{
  "n_layer": 17,
  "d_model": 192,
  "n_head": 2,
  "n_kv_head": 1,
  "head_dim": 64,
  "d_mlp": 384,
  "vocab_size": 8192,
  "activation": "swiglu",
  "norm": "rmsnorm",
  "norm_place": "pre",
  "norm_eps": 1e-06,
  "positions": "rope",
  "rope_base": 10000.0,
  "rope_fraction": 1.0,
  "qk_norm": false,
  "attn_scale": 0.125,
  "bias": "qkv",
  "tie_embeddings": true,
  "parallel_block": false,
  "init": "normal",
  "init_std_qkv": 0.0501,
  "init_std_o": 0.0,
  "init_std_up": 0.0501,
  "init_std_down": 0.0,
  "optimizer": "soap_variant",
  "lr": 0.00634,
  "lr_mult_up": 0.845,
  "beta1": 0.95,
  "beta2": 0.98,
  "lr_head": 0.00489,
  "grad_clip": 2.0,
  "warmup_steps": 200,
  "schedule": "wsd",
  "decay_fraction": 1.0,
  "decay_shape": "linear",
  "final_lr_fraction": 0.0,
  "batch_tokens": 65536,
  "seq_len": 512,
  "doc_mask": true,
  "train_tokens": 190200000,
  "steps": 2903,
  "dataset": "wikipedia_en"
}
Each number is 128 + 32 x the weight over its row's rms, rounded and kept within 0 to 255. Layers, rows and columns count from 0. The size above them is the row's rms in percent of the matrix's.

# layer 13 MLP up, 384x192, rms 0.136, rows 214-383, columns 32-63
size [ 96  99 106  98  98  96 103  99 102  99  98  98 102 104 100  98 102  92 103 101  97 103  97 100 102 101  94  99 106  97  97 105  91 100 101  98 102  95 102 102  99  94 110 104  98  97 106 101 100 112  98 112 104 101 100  97  99 106  96  89 102  98 103 100  98 106 104  95 104 106  99 103  95  98 100  91 107 100  97  93 108  99  98  99 100 101 104  93 101  97 119  97 104 105 106 101 101  96  99 100  95 103 101 113 108 107 110  92 108 102 110  97  97  94  94 103 100  98 103  96 100  89 101 104 110  93 105 106 101 108 106 101  98  99  97 104 104 100 107 105  96  96  99  95  95 104  99  97  92  98  95 101  96 105  89  96 103  96  99  94 106  94  99 102 103 111 103  97  93 100]
[[165 170 150 154 160 166 134  84 127  32 103 164 155 134 125 103 113  88 199  58 123 116  81  76 160 170 170  82 117 144 132 131]
 [ 65 111 116 111 176 121 116  81 152 109  61 120  93 130 146 104 113 170 169 131 176 136  94  80  91  62  84 105 111  98 117 185]
 [146 130 158  92  83  94 101 117 121 137 128 127 170 126  96 183  70 142 151 132 122 126 148 166  62 175 130 151 100 165 205  59]
 [120 106  86 166 163 136 189 140 152  97 143 127 182 111  56 118 156 114 166 183  93 216 147 106 113 114 135 105 130 190  71 134]
 [157 164 110 173  92 165 153 105 126 135 124  80 114 127  83 105 121  65 150 130 128  87 131 113 188 185 155 152 140 125 165 131]
 [183 122 116 113 145 127 140 132  76 120 121  98 135 122 120 161 166 102 123 136  96 140 126 160 132  76  99 173  94 123 151 148]
 [119 148 108 140 111 115 124  92 113 135  85 116 116 173 144 158 141 158 124 122  74 130 204 137 191 184 144  73 160 133  78 146]
 [181 173  95  88 148 154 152 109 143 168  88 175 119 111 116 118 172 117 165 120 132 127 112 115 145 186 120 127 118 140 109 141]
 [119 183 129 152 132 115 153 101 120 112  97  87 178  56 140 129 158 167 152 146 136 147 144 144 120  76 152 143 109 154  87  86]
 [ 86 128  77 104 129 141 102  81 128 138  91 148  96 159 125 157 122 128  29 111 178 166 160 112 125 130 122 137 113 150 124 111]
 [111 110  75 103 101  34  70  84 148 101 113 164 140 164 126 126 135 130 178  97 110 143  94 152 138 132  77 135 163  97 106 108]
 [131  86 207 128 136 113 108  90 118  82 109 156 106 135 119 139  87 192 156 118 167 144 103 104 129 133 121 173 159 118 119  91]
 [137  70 163  91 119 124 157 185 173 145 169  86 159 178 126 161 118 108 172  86 170 117 112 160 161  83 201 143 169 135 142 108]
 [115 167  52 122 144 123  82 114 148 138 123 115  80 120 117 198 158 131 104  54 130 140 157 117 114 137 112  89 123 169  68 147]
 [117 159 118 131 102  78 123 169  58 114 149 100 122 113 131 169  99 131 122 130 102 142 132 148 108 151  98  92  98 153  97 149]
 [132 157 118 188 173 159 157 146 128 103 119 114  61 144 138 143 135 136 170 206 135  85 119 131 139 138 102 126  66  93 161 123]
 [142  55 156  89 132 128 119 153 135 127 143 136  96 135 113 150 102 113 144 161 152 146 113 191 160 150 120  84 135 138  91 234]
 [178 128 163 127  93 144 142 129 189 187 116 149 151 164 130  73 135 142 156 122 141 158 161 114 148 161 106 119 143 121 136 124]
 [150 123 129 151 116  81 160  72 123 150 200 165 138 147 104 139  70  96  79 157 154 115  94 125  79 111 115 119 111 118 112 156]
 [150  96 154  83 142 146 144 178 181  91  76 104 128 114 115 159 144  64 127 145 113 142 119 100  93 168  83 101 132 151 111 107]
 [104 113 186 164 159 154  69 171 164 163 151 155 118  72 122  97 105  72 107 142 137 150 148 131 124 120 147 153 131 154 126 137]
 [152 153  88 133 194  81 106 107 152 170 113 118  91 146 142 132 115 135 105 111  83 107 107 118 139  74 114 169 142 130 200  85]
 [173 138 142 121  40 188 118 115 110 113 103 153 162 110 130 180 146  90 135  89 104 128 126 174 156 110 121 157 108 200 133  76]
 [153 116  88  76 135  91  60 131 111  92 121 116  97 110 116 149  74 137 119 121 154 133 134 148 125 104 133 133 141 123 171 135]
 [ 94 138  67  79  50 152  97 179 152 118 126 109 133 149 124 154 128 149 106 116 108 148 147 173 119 143 148 120  90  93 154  81]
 [212  91  87 119 107 131 133 155 126  81 105 165 125 121 117  98  94 125  89 136 115 107 102 100 106 158 161  80 154 102  80 123]
 [127 128 123 121 157  98  85 145 144 146  90 122 164 116 132 154 173 104 155  73  93 101 145 172 100 174 168 123 179  75 190 117]
 [100 139 157 114 124 145 160 162 159 124 113 121 167 142 141 140  73 135 145  85 146 153 200 136 140 115 168 105 140  99 157 161]
 [ 68 212 153 157 157 105 143 126 154 112 140 116 184 147 165 110 104 126 197 142  63 157  72 184 155 141  75  98 146 140 165 130]
 [ 93 184 110 166 106  97  64  76  84 140 108 109  90 175 124 168 131 179 136 169 137  88 122 127 152  48 218 117 141 154  98 113]
 [161 128  61  93 158 115 100 150 129 108 114 114 106 111 129 186 179 108 144 128 152 126 101 120 117  89 134 136 209 144 146  85]
 [158 169 109  89 116  56  94 117 149 125  95 144  96 148  88 147  86 137 161 168 112 125 162 106 108  68 137 119  92 180 147  87]
 [145 133 118 159 126 158 109  80 152 173 166 166 127 154 147 140 146 168 149 216 139  74 111 106  92  99 117  97 167  90 118 142]
 [113 232 126  74 132 167 148 143 142 122 106 148 155  95 135 148 178 105 131 159 111 105 109 165 141  46 150 162 100 187 162 132]
 [153 138 136 158 141 102 111 117 151 119 148 138  89  92 106 107 165 139 198 160 193 108 120 100 121 151  91  98 111 162 145  74]
 [112 147 118 111 106 119  94 173  78 104  81 128 174  73  87 163  83 161  40  96 156 136 103 152 191 207 109  83 124 127  65  74]
 [149  88 156 135 115 165 110 107 119 137 142 207  90 169 130  97 119 200 100 118 153 177  53 143 123 150 129 111 162 134 100 134]
 [119 131 133 101 130 137 104 163 143  89 164 107 156 127 167 123  99 157 106 113 157 148 129 103 112 153 114 140  65 154 120 167]
 [189 161 116  95 119 103  77 164 157  89 146 119 131  90  98 103 113 105 155 136 114 165 136  67 184 121  58 102 123 116  68 176]
 [121 182 127  87 131 178 127 104 139 143 121 145 205 133 144 196  94 130 162 153 214 119 189 128 119 160 145 147  52  61  89 131]
 [102 131 115 128 143 101 168  49 138 133  55 148 143  86 125 144 142 175  95  98 159 136 155 144  71 127 176  98 191  95 123 148]
 [148  94 196 187 161 143 113  86 172 118 130 115 122  97 158 134 146 126  68 140 116 169  83 143  69 118 126 110 101 128 126  93]
 [124 115  83 155  85 112 128 107 139 120 141 158 155 183  85  86 146 174 140 106 190 146 172 108 142 122 174  82 124 129  75  54]
 [ 99 128 112 167 159 152 165 197 137  94 139 183 139 139 110 119  66 134 109 218 108 101 146  96  92 147 145  93 136 127 119 170]
 [217 130 138 136 143 140 129  80 177 130 109 107 131  61  68 113 144 134 131 121 174 167 176 103 146 139 133 121 144 135 146 138]
 [ 93  89  78  90 160  89 114 134 149 101 154 160 107 126 102  98 123 162  87 184  57 113  99 125 131  76  85 123 149 126 123 173]
 [164 157  91  51 140 141 122 147 154 150 115  81 126 119 188 182 142  80 148 145 132 144 219 172 150 141 178 129 123 158 147 107]
 [183  77  67 157 117 143 158 136 102 173 127 117 130 108 160  76 176 120 172 180 188 113 181 166 164 201 151 176 169 107 101 159]
 [127 125 108  80 139 168 134 135 141 128 172 133 111 162 114 181 176 124 134 130  97 105 108 188 128 179 139 226 160 150 135 133]
 [100 140 139 146 111 201 190 156 158 104 119  76 139 140 113 126 105  93  66 136 140 129 133 110 148 114 201 137 123 128 101 126]
 [160 112 115 120 152 108 180 127  34 153 119 123 155 120 137 104 149  99 163 100 132  60 181 112 197 138 139 164 177  94 108 140]
 [104 130  99 148  59  95 173 215  35 101 115 118 161 118 118 125 140 152 108 122 144 134  83 107 129 162 103 136 161 160 117 127]
 [110  92 111  62 111 114  28 172 116  80 106 174 136 185  54 111 158  96 159 160 123  58 135 150 156 178 136 127 111 132 152  57]
 [121 128 104 234 115  93 126 159 100 148 186 163 127 106 146 151 188 124 103 128 150 133 104 156 130 136 132 146  98 103 130  71]
 [143  87 161 133 121 148 174 105 116 119 123 174  66 108 132 131  98 156 157 121 121 107 141 126 193 116 167  98  68 117  90 160]
 [ 81 126 128  95 146 113 109  84 178 143 117 133 132 172 139 143 110 167 130 133 150 119 130 155 100 167 151 151  86 109 123 128]
 [137 149  78 135 152 137 144  94 134 163 155  86 135 104  99 123 136 144 196 107 114 118 110 175 185 165  96 136  95 151 223 150]
 [153 174 161 144 140 135 123 120 143 198 164 151 195 134 101 155  76 131 146  81 101  52 152 146 116  83  98  76 158 172 156 145]
 [ 92  91 162 186 138 110 142 155 130 154 122 142  74 116 188 122 154 137  96 119 100 186 193  88 131  46 117 158 143 111 189 104]
 [170 145  95 106 122 169 119 152 105 151 156  57 137 116  79  53  93 116 119 123 131 142 106 147 195 102 144  81 150 146 112 175]
 [ 99 147 175 137  92 138  84  71 122  81 178 115  91 144 160 119  96 109 156 109 138 120 172 104 155 133 117 149 141 124 119  82]
 [187 108  47  84 113 176 165 118 131 120  92 173 117  87 108 152 113 157 179  52 105 127 110 109 138  98 126 160 161 123 129  91]
 [ 91  88 132 168 136 120 176 117  96  96 162 133 134 130 114 160 150 109 146 129 131 114 136 156  79  94  81 165 120 163 150 116]
 [ 69 120 158 175 121 115 104 120  98 111 115 143 110 115 121  72 168 155 104  94 167 160 129 177 138 146  94 119 102 122  62 142]
 [128 153 139  56  98 102 127  60 149 120 136 159  83 175 124 159 123  97 131 109  92 111 197 109  90 111 115  93  87 120 126 145]
 [125 137  95 111 154 120  84 104  82 164 170  92 147 107 177 115  99 122  15 114  63 147 167 112  94 136  80 154 126 118 112  79]
 [143 120 120 126 135  55 173 111 141 159 183 107 124  87 139 128 115 137 111 129 114 117  73 113 155 140 154  59 151 142 103 111]
 [ 97 143 127  69  64 155 108 110 173 147  92  96 168  80 166 104 159  80 155 115 128 101  96 171 145 105 141 131  66  91 167  79]
 [102 161 133 107 129 107 129 127 128 160 129 202 111 135 131 103 142  87  87  80 130  72 200  87 140 152  51 127 179  83 167 156]
 [ 99  83 102 114 118  93 163 175 176 123 165 108 149 159  99 149 108 169 133  99 155 118  91 154 131  93 110 132 181  99 131 176]
 [114  92 111 149 187  72 118  93  65 127 136 100 125 127  82 182 160 118  90  88 122 146 127 101 128 158 172  75 188  99 134  98]
 [164 122 128  90 110 159 134 102 112 134 164 105 121 116 133 128  87  97  92 146 144  51 167 157 101  88 129 154  96 148 134 149]
 [111  41  74 136 160 129 135 139 127 106 125 125 111 167 109  67 116 130 142 139 138 137 117 112  96 146 122 173 123 141 159 156]
 [109 129 162 126 111 148 139 135 134  86 123 166 125 166  82 121 128 124  96 123 188 123 108 131  85  64  94 113 185 169 134 143]
 [179 136  78 121 126 117 126 155 163 152 174 177 215 102 136 128 140 140 173 102 111 100 172 116 133 167 128 158 126 128 142 177]
 [119  69 103 181  74 166 134 124 145 130 137  94 190 149 158 134 157  78 140 157 132  96 147 102 126 152 183 109 205 163 177 151]
 [113 124 160 191 125 165 115 164  94 110 117 142 184 130 106 161 159 122 114 138  64  89 103  89 133 173  80 235 126 109 113 120]
 [126 141 138 120 170 112  98 145  85 126  86 153 146 125  76 149 131  94 129 123 152  86 128 109 145  81 183 160  98 136 114 128]
 [175 115 101 157 131 127  80 108 132 123 137  99 130  91 112 129  86 124  69  89  91 126  74 125 133 119 129 110  67 132 186 143]
 [111  99 180 107 124 197 162 121 106 119 117 120 112 140  98 140 115 118 113 106 102 189 103 126 107 147 139 118 111 145 119 147]
 [139 174  81 113 154  85 138 139 130 116 154 112 127  59 138 142 114 147  62 106 112 162 137  89 117 118  79 154 180 117 170 110]
 [103  92 112 173 127  41 128 159 106 112  77  85 115 124 135 110 147 128 159 166 139  71 123  97 112 125 112 131 168 140 107 131]
 [130 122  88  98  57 144 121 139 157 166 156 139  78 120  44 141 151 183 193  98 119 155 117 114 110 122 133 108 125 159 187 133]
 [122 133  66 141 117 140 117 128 164 170  68  86 125 119 136 104 114 198 151 122 173 174 118 201 115 126 103 190 136 174 133 124]
 [164  77 136 147 124  88 154 144  74  98 130  95 139 132  80 108  75 100 143 126 183 110 104 107 127 143 124 117  94 135  96 176]
 [176 111 177  80 145 130 129 158 130 172 174  84 200 210 106  83 166 142 136 117  88 140 110  92  88 116  93 161 173 170 169  58]
 [120 128 118 110 154 107 159 103 147 101 132 160 126 129 179 172  40 101 132  55 140 106 146 111 171 124 110 144 136 125 122 150]
 [ 60 105  94 161 139 140  76 173  78 105 131 135 132 117  89 120 107 174 112 108  93 143 174 113  98 155 162 108 154  91 141 112]
 [ 96 143 155 102 114 101 149 137 131 161 153 142 145 138 125  95 130  87  72 100 147  73  66 162 133 158 120 131 132 142  88 107]
 [ 74 134  60 138 127 121 166 126 148  89 122  44 192 134 142 104 149 110  76 101 148 124 115  89 107 122 145  94 148 111 104 147]
 [154  81 247  67 130  98 147  60 137 149 126  79 123 177 130 140 155  77 210 144 103 116 113 107 115 178 127 171 132  83 165 110]
 [144 136 122  89 102  66 165  85 108 134 129 170 101 131 112 156 136  91 139 118 140 161 109  70  59 155 131 106 184 117 178  81]
 [124  95 180 125 138 155 113 123 187 159 130 105  69 172 166 132 143 176 109 151 129  97  74 171 136 155 170 148  81 121  92 185]
 [ 65 118 219 200  96 123 151 120 118 123 141 148 115  68  87 187 133  82 114 112  90 107 121 167 180 167 153  77 110 135 160  93]
 [ 65 147 153 141 179 137 120 119 102 112 149 106 108  97 102  93 137 153  93 145 167 136 116 119 148 162 122 126 123 132 154 167]
 [131  90  68 115 108  90  79 148 145 173 105 122 155 157 103 176 108 106 115 130 126 125 127 133  75 149 144  80 122 118 164 212]
 [125 114 125 130 206 127 186  81 139  82 132 101  96 114  70 139  94 136  96 209 108 127 102 166 164 160  87 114 167 113 116 111]
 [127 159 124 134 190 129 127 143 120 175  92  95 100 140 162 137 110 147 126 132  72 139 121 196 162 167 126 130 158  86 102  84]
 [117 157 115 139  71 134 156 155 140 133 170 110 156 103  97 157 129  95 178  99 118  82 115 133 160 158 198 101 136 150 122 144]
 [142 113 160 106  91  94  98 140 149 158 165 181 183 138 163 160 123 139 100  94 186 133 110  98 100  78 159 110  91 162 122 136]
 [178 150 127 148 159 174 176 127 123  96  97 169  97  97  90 148 128 111 153 117  93 142 114 115  99 139 109 129 188 103 130 141]
 [139 129 123 149 151 113 114 124 143 231 145 149 190  99 153  83 154 103  87  93 119  85 163 105 107 140 121  65 155 138 123  92]
 [155  90 139  81 127 211 115 131 131 117 130  84 100 116 105 181 146 118 160 153 153 111 107 139 166 122  63 121  51 189 138 144]
 [109 137 120 139 126  81 207 115 184 133 150 137  99 175 139 194 168 142 205 120 101 125 158 197 120 123 171 117 129 166 134 161]
 [128  88 188 174 119 138 179 143 191 146 107 128 116 110  82 126 144  53 142 141 169 126 183 105 125 113 189 128 134  98 163  66]
 [110 104 155 129  99 159 136 106 166 154 123  93 108 122 108  98 150 148 132  97 133 139 107 105 141 119 152 117 164  88 152 109]
 [223 102 140 123  97 129 132 129 108 162  47  78  87 154 158  90 158 116 109 120 129 139 142 101 148 145 137 145 139 156 114 112]
 [146 110 151 102 121 131 121 184 147 144 110 103 156 116 137 102 136  81 111 119 126 112 134 149  90 148 142 143 119  97 175 174]
 [105 153  46 134 121 119 157 107  64 106 100 100 180  75 174 146  95 207 138 127 110 149 116  55 120 124 162 141 156 134 114 135]
 [126  77  99  97 114 161 185 121 142  94 158 103 119 148 113 164 110 117 110 138 154 167 116 148  88 178 138  96 126  84 135  60]
 [113 170 147 130 139 134 123 130 161 100  77 114 138 132 140 179 110  99  76 156 150 200 160 166 113 133 110  94  80  81  70 134]
 [177  76 103  98  84 165 120 126 114  64 124 130 119 112 162 138 158 162 150 156  64 103 115  60 160 117 155 140 190 109 177 122]
 [157 144  59 148 142 134  88 115 221 132 177 171 151 185 114 119 145 198 146 133 139 160 105 157 165 121 130 173 198 174 113 128]
 [ 87 156 111 140 123  87 145 130 147 131 164 105 102 186 126 139  24 120 127 115 131 146 142 183 127 153 126 173 190 105 135 217]
 [133  88 130  77 181 146  45 158 143 138 162 199  86 105 167 116 174 104 170 125 114 149 182 143 137 153 164 143 115 138 119  95]
 [111 117  54 160 115 117  94 160 152  91 109 190 162 114 105 135 121  89  97 127 134 139 162  97 169 138 161 113 180 154 141 170]
 [110 155 175 135 201  99 140 177 108 141 152 116 124 157 125 146 166  71  71 162 164  89 152  96 143 110  63  62 188 145 131  79]
 [ 92 139 105 176 155 127  55 177 167  89 194  85 102 131  79 108 146 141 142 130 106 154 148 140 178 120 120 184 119 128  89 126]
 [128 144 150 124 119  84 172 103 174 162 147 123 124 173 144 176 156 149 140 158 207 124 130 154 123 148 138 125  67  70  74 175]
 [154 191 142 151 104 134 158  98 123  87  74  90 167 154 181 135  99 152 148 134  81 112  73 177 198 114 106  83 152 128 141  87]
 [100 153 126 151 144 114 107 140 113 170 145  57 133 136 116  89 139 152 101  65 142 137 123 186  98 136  80 138 116 135 152 143]
 [117 141  57 161 155 113 129 121 126  92 176  63  45 193 160 172 125 120 203 135  98  86 120 106 120 171 157 186 146 114 136 151]
 [141 166  78 108 187  65 129 146 153 154  94 101  92 126 172 107 181 124 113 139  97 141 102 121 124 123 169 136 123 173 112 149]
 [138 132 105 102 142  89  87 154 169 121  90 145 179 119 164 167 154 142 152 171 174 101 133 200 135 119  93 130 139 141 133 115]
 [118  83 160 158 129 125 169  77 111  83 124 138  58 136 123 109 134  92 112 197 142  19 108 135 170 116  91 117 153 148 195 119]
 [172  91 157 147 202  96 189 156  54 107 128 140 175 117 128 171 107 150  94 113 179 121 130 199 153 126  96 106 122  95 172 116]
 [169 103 181 149 156 107  91 135 104 159 106 114 147 109  89 155 127 138 114  94 102 164  95  79 143 112 114 155  89 135 152  93]
 [142  78 171 147 117 140 137 127 135 136  89 161 116 161 156  72  88  97 181  92  59 119 185  55 133  89 121 170 146 118 124 131]
 [177 143 219 140 111  35 117 144 113 100 124  83 181  95 130 130 106  93 110 118 150 118 123 110 158 137 186 166 159 133 125  93]
 [108  86 168 139 141 139 162 103 132 157 134  63 142  98 112 168 143  38  72 134 116  83  97  97  87  20 108  75 156 155  98 111]
 [128 127 104 112 153  94 101 134 119  90 107 104 182 129 113 148 120 122  70 113  56 153 106 115 114 164 156 189 163 105 138  83]
 [134 127 113 152  75 146 108 158 166 120 138 115 145 127 138 138  69 112 157 140 121 156  70  80 148  70 108  34  49 173 145 153]
 [ 63  82 125  71 131 112 133 115 134 128 147 151 132 186  87 103  70 151 166 125 100 130  90 126 107 145  93 120 167 119 126 158]
 [123 126 125 139 162  92 122 186 175 147 140  85 126 136 122 116 122 133 129 119 132 108 175 159 103 140 109  99 147 149 109 120]
 [109 135 120 163 175 178 179 121 130 162 149 157 139 151 129 137 149 115 121  67  91 206 138 173 107  82 121  85 148 137 159 112]
 [ 96  87 130  69  75 139 152  65 143 120 139 125  97 176  87 123 130 138 128  89  88 128 148 161 134 151 165 137 176 135 153 123]
 [101 171 119 140 134  98 103 171  67 147 144 122 116 189  73  73 157 117  63 119 145 120  99  80  97 140 140 111 145  57  84 115]
 [ 97 123 136 121 129  87 123  82 111 128 118 190 112  97 141 101 116 112 106 134 161 185  68  83 127 154 141 112 136 175 119 119]
 [158 143 106 130 132 103 181 162  83 126 155 162  84 153 178 131  68 137 154 140 135  96  91  86 166 161 184  32 157 182 118 135]
 [104  95 157 143  88 159 120 156 137 168  81 143 118 128 170  89 153 147 128 140 146 147 132 113 123  91 120 128 124 100 119 117]
 [186  15 156 130 112 136 161 124 144 128 152 164 151 159 115 113  85 146 140 138 204 135 144  89 137 155 113  61 131 160 151 138]
 [141  95 136  82 109 154 116 178 101 129 140 125 139  80 142 109 116 137 123 103 138 150 122 122 170 180 143 156  85  89 173 205]
 [135 110 118 218 108 169 122 105  93  59 127 152  48 176  59 123  92 147  94 116 152 113 150 127  93 128 145 113 124 119  94 166]
 [ 85  75 187  96  96  95 122  96 186 126 168 122 141  92 107 101 158 119 179  43  73  65 137 122 143 153 131 144 113 176 162  59]
 [141 107 152 144 137 135 124 153  59 144 144  98 128 143 115 163 178 108  91 173 112 108 111 142 111 132 102 122 102 159  61 155]
 [152 147  92 171 158 100 133 102 104  92 136 113 110 125 144 123 104 134 147 181 115  81 140  72 164  65 127 139 133 161 138 138]
 [138 114 136 108 196 143 170 142  71 158 144 105 141 141 103 141 164 144  79 163  95 141 133  55 120 103 128 184  89 175 166  85]
 [104 115 114 163 146 129  99 117 151 130 127 105 146  72 164  71 159 139  99 195  88 191 156 181 113 101 101 103 125 117 156 130]
 [189 147  99  90 138 138 132 103 168 132 120 171 123 117 160  99 116 112 115 147 155 129 155 118 155 106  77 134  92 158 174 113]
 [121 184  81 184 138 151 198 193 128 108  97 177 106 160 127  62 124 151 157 126  85 138 135 129 132 123  93 169 143  86 134  93]
 [175 121 147 151 108  81 112 168 162 150 163 179 128 149 134 156 142 127  87 159 141 145 112 141  99 148 153 115 144 135 107 122]
 [119 133 135 125 158 104 209 142 183 113 106 207 155  88 211 121 133 103 171 162 153 118 103 113 145  90 142 121 117 173 177 186]
 [125 143 117 133  89 119 165 167 118 108 125 125  50 120  79 124 131 127 188 136 144  92 162 123 158 134  34 150 126 129 102 149]
 [169 172 161 137 118 103 178 119 131 115  67  99 136  64 137 114 131 118 212  45  73  64 152  87 116 111 107 120 118 135 161 102]
 [155 172 199 123 113 135 171 153 112 118 133 103 131 108 175 170 106 118 113  93  82  86  88 112 110 107 138 127  83 143 137 141]
 [103 183 144 124  88 139 174 175 156 116 160 103 100 166 140  81 153 121 121 128 154 179 147  79 176 145 165 205 171 142 155 101]
 [115  57 125 141 105 147 128 140 126 122  74 122  84 139 125 132 154 103  86 154 106 181 118 138 168 183 152 118 149  71 186 120]
 [162 153 147 133 142  72 160 115 153 124 108 117  67 124 118 112 107  56 121 161 114 135 117 140 124 110 160  87  81 116 161 120]
 [145 114 115 177 118 168  70 156 100 114  73  82 133 120 144 117 105 145  58 168  89 118 103 109  90 131 125 117 145 106 111 141]
 [158 163 140 115  91 160 110 115 128 118 163 195 126  66 124 164 126  92 104  79 100 135 110 139 104 162 164 111  92 125 141 125]
 [124 105 149 147 121  96  89  99 124 106 133 148 107 166 143 135 123 148 139  83 131 121 160 116 127 170 151 139 168  85  78 141]
 [163  76 179 165 104 163 137 121 217 120 178 146 129 120 116 173 115 129 172 141 105  99 185  89  92 112 111 109 161  80 154 125]
 [151 148 130 121 143 126  96 146 152 155  99  84  84  67 104  94  43 113  93 150 165 152  99 119 132 107 133  89 115 122  98 168]
 [173 117 134 104 106 102  89 159  97 166  98 127 151 140 151 108 123 144 121 159 136 124 151 163 136 108 124  74  97 147 174 163]
 [121 153 101 143 112 161  78 171  64 100 162 109 118 123 122 159 144 139  88  59 116 151 143 181 147 126 123 109 191 152 115 149]
 [141 138 148 126 142 122 107 116 134 177 134 128  85 181  59 146 199 114 119 179 116 109 116  81 138  84 141 117 167 144  84  26]
 [ 97 142  93 171 136 156 206 124 107 143 146 111  74 108  62 141  95 122  43  85 118 107 111  92 131 127 128 176 127 118 114 116]
 [130 163 147 170 111 110 134 138 101  80 167 131  95 162 134 115 161 121 152 154 117 139 102 112 143 142 160 124 142 134 143 132]
 [ 88 150  68 148 166 151 137 161 129 164 163  95 108 161  55 119 109 183 173 163 159 125 113 107 152 166 142 100 129 157 110 124]
 [124 133 186  87 131  69 161  93 103 103 118 100 164 131  88 147 152 120  59 119 178  93 144 169 170 180 141 125 157 119  92 152]]